Weights of a small transformer language model: a variant of Adam for these matrices.
Each number is 200 + 40 x the weight over its row's rms, rounded and kept within 0 to 999. Layers, rows and columns count from 0. The size before them is the row's rms in percent of the matrix's.

# v: layer 3 attention value, 448x448, rms 0.0415, rows 365-383, columns 280-335
# o: layer 3 attention output (transposed), 448x448, rms 0.043, rows 365-383, columns 280-335
# q: layer 3 attention query, 448x448, rms 0.0394, rows 384-424, columns 280-335
# k: layer 3 attention key, 448x448, rms 0.0381, rows 384-424, columns 280-335
v365,090,143,207,206,128,220,161,218,256,205,172,173,267,127,233,170,228,181,173,256,196,183,159,173,218,214,256,236,264,251,212,133,209,194,165,212,223,149,198,175,183,249,210,123,194,201,250,227,206,187,221,236,165,217,209,197,169
o365,082,260,227,257,200,213,238,250,229,212,221,280,258,196,233,189,188,183,174,207,146,267,251,145,241,190,210,139,212,236,191,185,207,188,196,200,222,269,168,188,203,177,210,247,184,108,205,196,199,200,198,143,199,230,209,243,208
v366,101,152,280,144,138,227,173,146,181,211,149,232,197,208,223,155,235,210,218,148,268,146,214,163,225,151,173,223,221,191,240,292,214,185,181,220,225,206,205,239,122,217,186,240,145,147,138,230,197,215,214,228,247,196,221,297,185
o366,104,213,178,247,267,261,207,229,262,222,227,222,186,242,190,183,168,170,186,181,137,112,249,255,226,182,135,154,200,287,200,164,149,121,231,238,180,260,222,178,170,190,218,247,257,179,211,224,219,206,233,217,231,231,161,259,142
v367,102,220,182,197,133,188,158,104,178,254,235,251,271,208,198,232,239,226,245,211,259,222,249,180,198,169,206,217,90,190,164,209,193,188,201,288,255,230,240,192,191,153,198,175,246,243,213,190,144,138,221,224,194,170,164,147,213
o367,100,240,188,191,164,150,192,159,176,262,251,233,268,135,245,249,233,137,241,206,280,196,208,248,174,203,233,203,185,226,199,240,174,258,211,187,153,183,216,191,144,244,196,246,204,174,231,160,177,161,161,167,174,208,118,203,199
v368,111,183,196,215,204,244,176,130,178,262,239,267,194,217,205,213,115,188,156,254,257,222,199,187,175,167,176,170,150,195,150,242,194,198,232,198,129,162,188,206,259,241,195,249,255,219,216,235,213,237,286,162,252,164,207,243,160
o368,109,248,188,194,150,258,123,194,116,184,200,182,198,166,210,164,250,195,163,194,274,185,212,149,186,166,148,202,188,155,197,188,225,210,141,203,210,217,204,181,137,215,169,299,199,174,164,185,248,194,237,208,226,206,72,177,189
v369,106,172,176,198,215,104,288,222,107,216,251,148,166,194,234,237,250,259,204,255,190,156,172,136,176,225,210,253,266,197,168,178,120,184,236,262,187,251,254,196,206,273,218,199,153,256,196,221,199,224,141,243,234,206,268,206,214
o369,101,225,158,116,226,199,264,236,217,265,221,251,280,181,182,245,192,145,266,185,189,176,213,194,182,160,216,200,202,200,130,112,164,189,242,210,270,135,152,275,165,139,268,149,164,207,190,162,209,226,276,177,221,156,230,157,200
v370,103,187,240,219,178,204,238,145,177,191,241,177,221,236,286,145,237,142,173,133,209,131,148,166,223,157,231,230,172,220,247,187,153,241,191,179,241,138,208,233,209,165,195,122,203,165,204,170,183,160,194,226,166,162,199,256,183
o370,101,239,179,211,208,241,186,187,285,255,217,154,185,154,185,147,192,192,218,245,184,280,241,188,195,156,161,233,181,186,155,209,175,149,214,222,156,273,212,241,210,223,233,219,202,212,158,174,117,179,207,243,268,203,241,142,184
v371,099,170,192,207,219,224,246,218,279,206,183,147,154,181,198,187,218,162,244,256,180,238,274,290,228,160,204,256,174,216,266,246,189,170,196,151,218,242,181,205,163,259,211,213,196,185,263,239,145,194,243,237,288,227,189,257,209
o371,089,245,250,212,235,179,220,162,201,181,232,182,57,211,222,220,238,213,190,196,184,133,196,248,201,277,120,177,243,220,193,154,250,228,196,218,144,200,282,171,155,218,159,167,159,252,191,177,243,142,224,171,103,189,214,231,221
v372,112,143,179,189,185,187,175,181,185,215,209,192,183,239,199,259,166,260,194,159,146,229,231,187,199,186,217,272,241,216,159,235,195,205,233,151,267,127,199,170,217,226,197,248,161,244,234,246,133,299,200,241,151,256,217,172,148
o372,112,231,231,174,213,182,174,271,201,220,234,222,173,187,168,178,209,200,121,229,196,184,244,269,127,240,157,194,239,148,210,143,151,210,188,251,274,274,199,218,240,191,298,251,198,214,191,202,212,163,226,179,152,200,186,155,215
v373,100,212,246,131,151,170,204,208,160,193,167,284,175,136,274,221,263,275,237,197,228,209,232,164,114,280,216,221,199,214,292,220,227,284,225,236,183,203,209,223,187,216,197,139,180,204,215,245,178,197,121,256,209,226,236,165,273
o373,090,220,233,238,269,224,245,190,281,218,208,207,181,243,228,196,215,190,169,163,241,140,207,267,174,212,205,89,262,206,198,210,144,148,233,205,185,211,240,157,157,162,255,156,191,224,134,132,208,144,211,194,205,191,248,168,160
v374,103,147,175,185,238,174,211,248,166,190,211,195,219,135,191,155,249,211,229,172,145,221,128,198,102,255,250,139,124,250,195,225,161,303,153,170,123,156,194,224,192,204,208,187,187,149,201,219,283,117,166,195,214,214,233,215,242
o374,105,221,221,167,159,168,275,286,319,201,158,208,224,219,180,160,151,203,283,186,155,216,128,226,165,170,207,181,219,200,217,190,104,178,180,160,191,265,176,112,195,222,191,175,256,166,236,218,192,200,175,255,245,240,265,236,178
v375,100,198,255,230,196,244,208,167,212,216,178,190,212,262,224,198,196,233,228,271,213,144,270,213,278,178,166,225,204,200,188,259,133,138,245,203,264,185,200,99,169,237,202,236,151,238,249,190,155,212,258,153,164,223,136,193,150
o375,097,245,225,237,196,227,126,161,213,218,255,240,187,211,229,188,252,228,155,287,202,173,197,224,145,218,214,199,164,164,194,174,262,280,212,253,172,164,197,288,183,176,281,247,151,159,174,94,154,145,258,199,148,161,123,163,201
v376,091,226,194,226,177,246,148,252,200,271,173,226,263,192,170,211,197,207,176,134,174,179,225,240,235,215,200,168,195,274,193,194,272,150,224,235,273,199,147,167,167,112,160,143,219,172,241,147,177,165,211,180,189,174,163,208,179
o376,089,200,189,247,225,134,247,172,219,180,149,243,136,225,225,240,206,224,159,234,190,239,207,160,195,212,281,299,164,271,195,250,249,215,218,207,152,126,179,236,239,225,167,168,153,180,218,260,154,266,133,217,227,210,197,194,244
v377,112,241,254,197,179,215,213,175,220,219,190,320,159,158,202,97,183,259,195,204,211,175,207,171,190,215,196,127,95,256,173,187,190,166,217,244,124,239,159,212,238,128,135,225,166,189,186,152,240,177,220,231,217,171,292,185,225
o377,113,211,248,234,223,196,215,198,246,237,168,218,224,201,223,254,187,228,223,194,284,215,214,245,244,113,160,203,203,249,147,268,173,161,126,199,139,198,165,89,174,192,161,160,291,189,239,247,216,215,138,219,161,201,180,213,229
v378,106,212,217,231,166,235,185,139,102,181,137,179,178,205,239,238,174,258,171,233,222,193,241,141,273,213,163,220,258,173,239,261,123,120,212,167,191,151,232,201,181,273,229,236,193,189,230,213,230,280,197,259,217,158,142,255,214
o378,108,197,225,255,235,251,175,202,142,233,254,169,215,187,217,191,197,131,113,210,190,154,222,216,159,205,152,134,230,155,174,144,213,204,178,220,231,213,272,218,160,201,256,256,208,166,153,88,241,129,283,214,173,121,153,177,149
v379,101,186,233,191,235,213,182,194,178,197,161,151,198,167,205,222,175,158,265,160,205,253,199,193,191,165,172,265,169,210,264,282,225,184,220,244,266,166,207,201,119,278,266,150,173,166,244,230,212,158,246,289,270,136,123,302,195
o379,097,232,150,305,248,322,195,220,256,206,206,183,265,187,214,227,217,154,221,150,209,165,247,217,201,225,187,205,168,128,153,199,188,144,187,216,128,250,198,205,148,169,154,168,178,172,200,171,237,159,239,216,237,213,113,279,141
v380,104,224,211,114,239,244,278,135,198,207,261,232,213,226,274,245,121,138,189,173,173,110,289,225,170,191,219,126,154,180,250,168,326,235,209,166,311,166,227,180,191,198,179,248,245,113,146,134,266,232,139,157,200,126,220,278,146
o380,098,218,191,190,274,263,253,226,223,167,148,225,188,152,190,199,193,254,210,182,166,191,147,149,246,180,250,284,168,270,184,175,170,95,272,216,159,171,161,262,186,242,156,206,172,217,171,221,151,217,193,194,207,147,183,210,195
v381,104,175,173,170,197,204,233,125,245,143,191,268,233,232,182,210,264,231,136,246,168,218,186,218,212,146,185,174,247,187,205,147,130,182,190,214,264,201,154,195,222,178,193,231,216,164,146,207,239,192,183,95,159,204,148,115,182
o381,093,152,211,246,207,167,210,162,163,159,190,175,181,296,176,183,236,236,135,160,191,179,202,216,189,167,149,213,174,190,219,204,199,182,130,183,230,242,218,218,211,195,248,247,189,253,165,185,185,179,163,178,133,127,272,221,221
v382,099,184,216,229,191,194,136,146,231,236,167,184,172,238,156,225,159,162,160,193,194,209,128,170,211,214,225,218,249,230,143,188,145,204,197,172,148,208,167,227,271,154,112,193,229,178,216,161,256,166,246,220,220,162,255,264,163
o382,099,207,115,228,190,161,231,173,186,223,179,168,200,120,210,184,182,205,138,175,186,202,230,146,183,149,161,243,255,167,255,149,163,288,232,185,204,247,129,167,238,219,240,267,126,232,209,219,192,253,230,212,244,204,282,202,210
v383,103,166,175,198,128,209,249,255,273,166,158,132,255,218,216,200,183,253,217,227,194,164,235,163,213,143,235,243,230,179,314,258,218,208,179,205,148,227,192,266,239,278,194,109,119,192,239,188,271,243,195,187,139,229,191,213,196
o383,106,233,221,225,209,225,222,271,234,148,200,237,190,190,198,273,171,264,229,204,116,138,195,149,172,205,172,223,248,154,203,209,155,139,245,199,125,250,247,175,159,252,183,145,176,210,211,203,284,129,186,189,108,178,199,222,208
q384,104,221,132,122,214,166,134,195,207,192,272,247,155,132,229,188,264,152,170,199,214,203,265,137,273,127,202,205,177,213,178,163,191,131,147,182,255,232,282,199,117,245,201,170,173,201,162,191,138,189,193,258,215,257,179,175,192
k384,089,305,158,244,215,276,236,186,184,178,156,137,268,138,230,135,193,183,231,197,190,256,186,133,176,246,209,137,160,155,251,218,244,189,224,234,169,180,220,154,220,223,177,170,170,304,163,255,209,231,219,162,204,213,161,243,188
q385,095,258,158,181,224,166,224,215,211,240,159,195,170,176,200,178,230,123,137,207,212,253,154,208,239,176,159,135,169,218,159,135,241,231,254,163,234,243,172,214,257,149,214,191,151,182,273,133,169,185,225,173,201,179,162,182,227
k385,091,196,199,111,231,142,208,169,234,289,174,209,221,209,249,174,224,259,165,226,258,127,247,241,213,229,191,182,139,183,209,250,320,241,218,249,184,222,264,227,268,202,127,239,169,174,168,215,169,242,194,328,221,162,247,162,216
q386,107,130,156,163,266,180,272,119,276,239,313,242,67,194,231,221,232,207,199,253,104,233,315,189,157,251,242,191,172,301,181,117,273,112,153,147,194,206,224,154,214,140,112,201,193,142,235,155,167,207,205,229,219,217,204,212,196
k386,095,258,139,167,206,161,181,228,225,193,230,174,159,189,186,253,162,272,256,176,181,242,130,201,237,180,122,225,140,171,260,229,208,203,117,178,151,180,172,180,212,167,212,266,210,162,222,158,208,212,145,222,259,148,216,181,195
q387,089,217,216,238,248,168,195,150,195,191,240,245,173,163,248,231,247,202,161,157,198,196,158,193,259,228,270,252,193,215,177,169,268,202,126,131,181,207,156,169,259,187,110,204,275,142,126,194,127,174,169,189,250,197,242,246,212
k387,093,266,190,276,143,228,252,194,191,183,176,231,146,167,213,169,185,224,190,184,201,168,206,221,228,126,204,187,185,176,243,123,196,254,224,203,127,260,131,200,144,173,272,253,232,223,215,149,262,253,178,174,300,222,197,207,183
q388,096,182,175,163,162,185,267,160,244,217,230,212,259,255,181,196,201,215,211,144,131,163,172,265,194,209,179,167,277,185,227,239,174,163,226,232,276,207,184,189,229,157,217,266,221,212,160,193,192,232,240,212,256,232,195,258,170
k388,100,120,166,144,252,163,180,200,268,209,152,243,241,269,233,140,180,184,179,207,185,126,225,198,223,190,212,125,192,179,220,232,239,186,160,182,249,178,210,193,243,205,239,225,209,191,207,229,197,123,256,191,134,220,247,256,182
q389,115,125,165,221,169,163,197,198,245,170,229,206,259,186,149,169,182,94,197,195,218,242,101,207,244,145,204,218,217,167,204,231,185,149,252,179,137,224,194,232,102,268,238,151,140,158,220,209,199,228,234,232,184,228,240,232,165
k389,092,168,193,181,203,138,199,177,239,229,189,203,200,270,153,114,131,162,166,178,237,205,192,241,203,166,187,186,210,271,234,283,157,77,203,201,236,229,259,238,176,234,252,268,228,152,152,265,254,210,204,180,119,167,198,159,177
q390,091,194,211,163,172,252,154,161,178,135,187,241,206,219,186,236,183,131,163,109,273,185,241,188,173,234,124,233,136,172,234,162,315,181,143,193,185,202,224,225,203,246,90,149,225,134,196,191,230,210,144,191,133,266,194,296,253
k390,122,278,199,267,205,211,216,277,204,166,219,169,199,129,179,284,219,185,259,181,185,205,170,160,240,204,172,239,205,160,211,159,208,229,217,204,173,171,192,205,190,257,184,153,171,258,191,98,175,236,205,204,246,221,173,181,251
q391,110,238,196,220,190,172,256,223,235,233,195,175,202,172,227,180,207,211,218,233,189,198,122,248,224,172,250,193,201,207,166,175,136,264,248,215,218,254,209,169,165,131,247,208,164,232,172,199,158,171,210,234,283,128,223,123,199
k391,131,219,152,194,179,183,222,137,238,229,184,208,198,254,180,137,174,217,128,220,194,195,183,268,241,168,231,142,190,203,182,283,142,190,204,227,216,259,231,227,214,200,243,274,215,164,149,243,164,158,194,150,147,198,256,230,167
q392,104,248,273,261,170,133,274,216,237,225,178,216,160,185,252,188,241,179,241,208,188,172,110,193,182,183,207,261,278,221,200,127,195,287,239,189,249,260,225,140,224,142,192,159,202,207,151,165,227,216,161,215,295,161,168,177,232
k392,129,207,157,278,239,141,261,167,243,266,199,165,159,243,171,182,169,206,127,220,200,246,198,236,256,164,297,214,237,236,176,290,167,171,245,223,208,210,192,203,197,186,208,228,236,195,172,228,162,172,184,162,216,190,198,203,144
q393,100,203,185,176,244,256,165,204,191,139,212,193,201,199,173,173,225,130,148,104,143,181,190,207,167,266,200,198,184,165,203,234,236,215,128,183,248,197,147,182,246,233,190,211,190,207,171,243,210,179,203,270,207,214,188,219,207
k393,092,149,191,274,192,176,245,207,213,159,182,115,251,198,203,194,253,197,196,211,103,199,152,183,224,236,160,230,192,218,164,190,258,190,167,149,289,243,119,180,264,243,237,207,223,222,275,206,163,252,213,271,258,134,272,235,148
q394,094,216,243,272,231,189,204,181,157,158,250,230,126,243,175,171,224,162,173,164,158,264,135,177,176,247,218,205,127,225,232,212,258,233,178,172,236,215,221,238,246,227,201,210,192,237,165,260,265,156,141,224,237,156,145,186,207
k394,089,170,224,170,233,155,243,149,183,211,166,153,222,238,168,142,214,218,233,203,233,200,153,164,230,157,180,183,141,288,208,140,220,201,202,194,171,204,171,240,221,213,257,264,176,161,268,193,210,180,228,201,251,135,244,255,152
q395,094,207,262,164,186,201,137,193,187,150,184,232,141,232,167,203,167,161,240,80,142,187,201,196,143,230,208,220,148,164,188,250,192,173,194,147,200,155,241,208,227,272,192,178,163,222,144,226,210,226,192,288,143,217,147,217,217
k395,083,161,245,138,185,152,156,211,169,181,210,132,156,252,229,185,209,209,209,210,236,181,187,164,200,148,158,252,169,269,155,176,183,300,234,187,171,166,207,178,267,196,229,141,157,188,229,241,182,252,262,283,214,188,279,206,193
q396,101,204,168,226,148,227,166,182,212,195,190,161,213,185,239,207,228,161,239,159,177,162,182,196,142,218,159,200,250,116,262,165,181,235,207,192,154,221,222,183,222,245,196,150,216,239,144,202,235,170,242,228,227,146,165,130,212
k396,098,207,153,216,236,243,201,237,241,182,273,142,196,215,236,232,143,190,194,217,192,194,167,231,151,191,236,201,174,256,212,217,192,266,157,163,176,225,216,77,224,184,256,179,229,176,186,105,211,139,214,186,264,216,238,255,245
q397,093,225,164,199,235,165,234,192,208,147,220,214,250,185,206,129,200,116,226,142,204,208,214,176,156,242,131,180,193,180,213,163,118,233,150,245,174,265,257,261,224,149,219,158,107,186,154,158,174,153,181,254,295,170,180,210,231
k397,091,239,55,158,270,168,226,199,195,217,240,158,244,276,192,187,190,186,182,228,244,161,186,147,271,200,199,181,150,224,208,235,169,178,176,218,133,249,229,181,175,160,306,207,189,202,196,151,195,69,239,147,288,262,164,216,236
q398,091,227,196,207,190,246,153,204,233,167,243,227,153,258,210,207,131,133,254,106,170,195,153,240,146,226,218,211,176,160,201,189,156,148,92,147,218,209,202,170,152,238,193,266,218,214,153,218,183,212,192,181,145,260,231,243,241
k398,082,159,264,201,157,183,199,284,139,199,260,156,224,208,204,191,199,271,246,182,189,185,192,174,171,251,142,261,183,202,204,147,197,249,178,171,242,198,147,191,187,179,192,185,216,223,201,273,173,254,251,309,177,195,340,247,212
q399,100,196,183,188,202,154,261,212,263,213,195,268,136,217,196,206,169,185,180,243,219,173,194,194,238,238,139,279,182,236,207,228,95,235,207,196,267,205,257,214,194,157,220,214,176,197,291,264,195,239,204,170,237,290,207,210,193
k399,098,198,206,230,163,200,284,216,197,226,173,208,165,219,218,190,288,194,169,200,203,228,171,213,216,255,268,207,244,173,190,181,211,167,272,229,248,179,155,263,276,118,137,169,194,308,273,210,213,178,251,205,182,212,164,137,158
q400,097,200,143,142,223,231,188,249,197,226,222,164,178,130,216,248,218,132,198,195,235,267,271,171,223,166,236,194,190,153,159,184,157,143,160,202,253,203,172,259,202,179,178,165,176,217,249,173,164,246,185,135,186,237,223,181,226
k400,094,187,195,238,216,97,175,232,198,232,178,190,214,258,153,201,267,193,154,216,156,184,115,206,266,199,224,172,268,216,205,236,173,151,162,161,147,168,169,180,182,148,244,234,208,150,186,244,165,203,244,256,258,223,251,220,176
q401,092,143,240,100,187,279,167,212,178,156,247,214,294,164,231,208,194,226,193,244,153,251,132,186,227,187,156,130,169,139,167,192,180,152,161,218,150,209,234,122,194,197,245,176,199,217,220,117,249,226,187,197,212,209,286,219,180
k401,087,243,188,177,179,175,186,164,228,178,193,157,221,229,181,168,186,190,146,292,203,232,85,174,265,124,226,207,174,222,187,209,184,239,214,240,182,174,180,137,133,197,149,197,173,166,173,174,188,272,253,217,216,218,241,239,219
q402,100,171,241,193,185,144,156,207,235,208,145,163,143,221,227,224,158,235,175,224,207,156,199,214,188,166,184,176,259,182,175,211,195,239,221,177,127,174,250,176,118,182,277,219,245,175,184,190,245,186,238,256,169,184,233,247,199
k402,094,141,119,80,172,134,220,177,197,181,160,230,146,202,188,162,236,175,290,162,189,247,219,155,155,208,195,184,221,154,162,200,185,233,163,158,257,225,210,233,195,159,210,188,178,233,135,121,198,163,161,174,217,105,244,107,176
q403,118,166,261,163,236,202,216,96,275,237,221,270,229,257,206,245,144,228,188,211,189,214,261,218,75,213,219,181,191,236,174,227,274,131,158,168,249,172,145,183,221,191,152,244,204,190,267,172,200,235,227,223,172,196,215,245,204
k403,101,239,200,175,187,193,177,219,164,118,185,225,138,199,184,257,231,303,271,176,252,246,201,132,186,190,203,260,216,261,235,197,176,199,155,187,175,158,192,172,168,248,162,217,217,175,192,170,213,261,209,190,264,204,192,227,220
q404,124,164,157,240,110,212,133,230,198,141,153,231,240,155,170,132,221,99,277,230,282,205,145,184,263,160,181,199,216,135,188,206,190,186,214,234,182,245,212,226,76,266,200,205,177,200,211,205,213,203,231,207,182,234,202,187,159
k404,096,201,173,228,216,185,229,132,236,237,222,199,203,212,136,141,158,182,110,220,210,220,220,226,215,191,219,191,207,221,213,267,183,200,200,187,256,213,199,243,188,216,158,255,228,124,214,338,205,205,215,235,147,214,185,214,192
q405,094,188,183,175,213,212,232,216,142,180,208,204,151,169,174,106,211,100,227,188,288,176,208,179,217,277,175,234,161,168,174,129,284,141,145,184,187,148,211,243,137,195,142,179,205,137,180,168,284,158,147,203,145,208,152,288,221
k405,108,206,231,264,217,207,177,216,208,177,213,215,186,143,143,190,214,225,260,158,215,247,255,178,215,290,172,261,251,174,251,205,165,213,208,174,199,174,202,251,114,212,188,285,187,206,168,136,184,261,116,221,228,230,129,175,214
q406,127,243,242,209,227,239,259,194,170,201,181,169,160,226,217,195,245,223,205,209,201,186,249,168,190,226,199,216,218,214,217,111,298,204,199,200,185,171,152,178,286,183,184,217,265,201,153,193,288,181,238,195,191,116,84,180,219
k406,090,221,248,178,175,292,235,234,190,171,215,157,269,216,211,226,231,186,157,213,133,180,215,160,165,237,222,201,231,199,201,110,250,224,176,191,158,168,142,88,231,184,187,115,223,237,219,111,199,231,223,280,287,134,147,197,204
q407,140,159,164,186,191,147,203,180,250,188,204,217,260,179,154,174,191,139,176,238,198,232,150,247,237,193,216,206,191,233,195,310,130,164,222,170,224,196,244,213,128,230,226,194,162,184,203,232,134,228,123,240,273,227,261,201,172
k407,092,199,148,190,227,168,140,144,232,242,137,235,200,152,155,131,191,221,231,200,247,168,184,276,281,151,213,213,164,223,213,289,186,139,217,196,220,177,220,293,115,220,175,281,223,202,171,223,202,151,185,197,158,207,223,143,180
q408,128,191,190,251,232,126,225,198,240,220,196,214,212,219,190,218,174,229,191,248,206,289,152,283,247,206,224,177,217,244,203,238,156,208,238,211,269,229,170,175,156,179,191,195,208,155,211,203,112,225,122,134,233,242,296,245,189
k408,098,198,189,209,206,206,143,156,201,185,128,233,181,171,204,124,187,220,235,182,275,208,181,294,244,134,182,189,194,195,216,259,135,196,221,249,269,225,205,237,169,201,229,232,165,159,199,240,173,167,244,175,169,197,231,186,225
q409,101,195,141,224,164,197,152,246,157,217,198,142,306,141,255,188,207,172,184,228,275,150,231,232,184,128,162,145,213,154,185,170,227,220,222,243,210,253,180,206,160,205,215,186,211,197,160,172,198,173,246,208,190,164,206,157,225
k409,100,199,112,214,221,209,140,228,254,224,282,228,230,194,240,235,129,166,142,215,243,254,121,229,183,145,209,220,132,247,159,253,249,212,148,226,213,264,157,176,192,232,264,208,203,166,151,172,175,169,195,117,170,245,227,279,258
q410,092,197,191,193,205,141,270,212,207,248,164,233,218,158,199,241,136,181,186,240,267,195,219,181,204,201,143,235,233,253,176,223,206,218,245,181,189,198,266,244,185,177,185,140,192,188,260,203,173,207,210,207,195,291,224,232,249
k410,087,257,174,228,160,207,184,205,167,269,157,179,169,200,161,167,178,159,169,134,208,253,208,217,178,215,278,166,254,175,149,177,215,100,241,223,218,247,192,233,229,183,134,133,228,230,213,232,167,198,211,161,113,251,146,219,204
q411,098,183,176,226,218,156,255,190,180,236,219,208,183,150,199,261,235,221,170,234,218,291,188,215,269,129,241,192,211,270,159,175,224,222,189,243,200,251,202,151,181,156,205,204,215,159,221,161,261,182,178,136,199,126,247,202,240
k411,092,221,152,212,199,210,194,131,218,232,141,227,150,118,200,176,196,205,180,180,211,186,149,251,249,147,180,199,229,239,246,288,206,174,158,261,201,232,243,207,187,217,203,240,194,176,191,214,221,148,218,173,149,200,170,209,223
q412,091,137,227,116,175,193,192,217,207,190,197,158,189,216,171,212,162,161,239,215,162,92,264,203,170,203,219,156,182,121,207,223,104,158,187,224,197,213,173,198,249,195,252,264,181,183,184,199,188,166,194,259,148,202,206,260,182
k412,094,161,241,168,197,189,126,181,160,173,251,155,232,249,182,201,168,204,165,138,172,108,291,225,187,196,209,256,182,169,163,241,196,239,174,242,191,177,261,159,253,217,193,180,184,186,205,177,219,236,235,250,208,207,158,214,228
q413,097,181,274,196,163,208,203,178,287,225,194,222,148,179,201,198,165,117,203,162,208,146,190,197,251,260,169,242,147,197,216,181,175,185,217,135,223,121,229,255,217,209,266,190,178,169,196,310,205,186,225,266,193,233,177,140,178
k413,088,167,266,161,164,239,237,205,165,238,200,169,205,177,151,183,206,190,232,196,252,164,244,195,224,256,232,243,189,211,154,212,259,253,230,135,173,90,169,223,293,94,151,198,167,126,199,249,233,175,208,284,177,165,177,178,179
q414,093,262,137,188,212,283,144,218,94,221,175,131,289,222,227,198,174,215,219,264,306,198,285,162,211,138,180,137,176,142,226,200,179,120,221,257,109,216,226,191,184,181,164,220,211,171,291,148,255,114,206,161,169,194,225,196,152
k414,085,256,112,230,204,244,265,182,184,215,198,234,180,235,244,258,150,189,217,195,230,273,185,202,156,180,117,145,182,190,217,186,176,169,173,303,194,267,229,233,140,172,220,139,230,179,207,193,182,173,162,138,228,250,248,227,182
q415,103,150,205,240,226,147,276,248,192,204,176,224,213,137,206,191,190,167,191,249,215,235,186,234,262,233,142,215,183,255,158,223,154,223,259,222,225,199,249,237,167,162,181,156,205,220,223,255,138,263,179,197,229,172,243,232,179
k415,101,216,104,140,242,249,169,203,206,205,163,179,248,208,195,106,177,196,145,206,224,139,251,270,287,247,219,215,238,148,222,213,200,193,259,219,230,209,206,200,234,163,114,148,260,249,235,192,218,161,235,182,183,235,94,149,221
q416,100,168,171,206,256,172,246,188,124,206,174,208,222,220,191,237,179,264,156,280,284,238,214,213,258,143,221,166,180,240,191,158,246,172,173,181,183,224,168,191,177,215,161,232,262,141,230,206,207,171,179,141,139,182,290,232,205
k416,092,163,197,235,205,195,172,115,136,185,127,226,237,168,167,142,239,201,280,198,240,143,203,277,231,221,158,186,248,132,230,223,205,214,165,265,240,231,227,305,219,278,160,195,203,193,223,267,172,241,187,149,161,161,139,211,182
q417,087,250,224,273,174,188,244,196,163,217,158,136,245,182,286,224,191,253,120,265,274,263,174,164,203,188,256,163,259,231,176,144,225,203,228,245,209,270,173,194,189,148,158,218,245,201,172,164,260,210,146,196,212,107,182,175,184
k417,081,205,179,241,232,218,169,153,249,185,136,211,278,114,247,140,120,221,147,252,225,201,148,237,212,165,229,172,149,184,201,215,193,180,146,248,235,254,201,239,167,200,158,283,197,186,176,138,206,137,174,180,180,170,186,223,181
q418,092,190,170,249,242,201,184,191,147,246,140,159,233,208,242,221,188,226,169,315,260,269,288,174,214,162,187,143,226,227,182,163,224,220,251,224,193,250,167,178,177,159,191,210,262,164,211,180,223,216,265,142,221,180,271,190,162
k418,080,223,181,224,248,260,148,132,186,231,164,219,180,165,218,180,195,166,175,207,216,222,191,205,170,250,117,198,209,191,183,169,138,180,175,226,251,279,223,207,176,258,233,206,215,137,144,184,205,216,202,164,193,178,222,221,182
q419,088,165,312,163,142,162,110,186,242,251,154,238,200,201,157,176,157,158,261,189,186,205,205,196,179,205,223,149,184,211,169,215,256,190,255,244,306,171,200,220,190,228,159,179,252,256,202,278,100,145,159,176,218,194,200,142,191
k419,082,174,339,116,143,203,131,233,120,219,189,182,186,207,160,187,193,232,234,175,145,204,239,182,202,191,167,217,203,225,183,204,234,202,238,155,177,155,205,219,257,247,145,201,212,195,221,255,237,254,158,177,156,184,238,167,205
q420,098,230,147,80,197,216,159,153,225,156,202,210,298,158,199,192,163,180,231,166,177,154,216,198,169,178,148,148,202,96,217,231,175,202,136,234,207,244,212,247,193,247,164,173,180,210,160,156,201,130,197,203,179,211,153,176,181
k420,098,191,170,221,224,173,229,187,228,173,275,158,205,197,225,257,164,136,174,296,203,227,122,199,202,179,228,201,172,217,147,266,218,207,198,232,203,244,229,147,203,202,280,169,199,177,153,157,205,127,156,136,196,230,192,194,241
q421,100,141,140,165,200,203,153,199,161,183,234,213,264,281,144,257,189,221,168,223,258,206,286,229,237,194,242,171,136,219,204,228,189,142,168,175,166,185,192,230,188,192,199,274,170,173,287,228,153,212,194,159,112,264,253,219,204
k421,093,139,280,215,169,148,223,178,159,104,184,245,238,215,170,199,223,192,235,194,162,187,260,157,238,221,206,187,233,130,198,176,193,190,197,172,155,183,211,252,206,282,165,163,174,245,197,279,207,307,199,265,166,217,167,164,199
q422,096,242,238,256,216,103,325,178,261,233,200,265,137,157,212,242,232,187,221,196,200,264,140,214,235,210,169,229,193,261,127,205,190,297,237,212,228,234,247,203,192,190,204,180,177,209,212,220,174,299,226,188,261,171,241,169,224
k422,093,301,130,190,219,274,201,158,216,227,152,175,212,187,171,129,173,164,192,160,240,137,193,256,182,169,274,196,195,228,209,256,195,180,242,196,193,217,182,232,209,215,127,191,241,217,247,180,197,97,234,233,158,179,140,218,198
q423,100,286,257,180,212,208,133,93,282,201,196,230,148,253,245,193,211,216,244,179,148,179,158,223,172,196,236,124,213,153,244,172,218,178,153,191,202,197,220,147,179,188,142,257,267,239,154,213,212,228,275,131,220,186,166,198,198
k423,093,208,343,249,163,199,183,146,142,148,243,243,257,139,233,192,179,222,248,244,195,208,138,197,170,206,164,114,120,222,133,204,156,227,213,227,209,181,234,255,178,218,177,197,164,216,195,248,192,213,154,224,231,151,279,283,186
q424,096,236,283,163,136,162,150,195,227,194,208,196,132,233,225,149,191,206,259,131,225,169,133,202,187,241,282,209,217,219,204,167,261,116,236,177,237,109,205,128,162,254,160,271,269,260,157,210,204,196,210,189,206,188,202,196,136
k424,090,198,344,124,130,185,205,258,180,185,210,215,210,176,170,166,200,254,272,163,180,183,257,203,142,262,169,204,216,212,193,130,261,192,208,182,235,105,226,216,176,223,150,263,214,215,193,255,245,287,172,225,177,156,289,229,135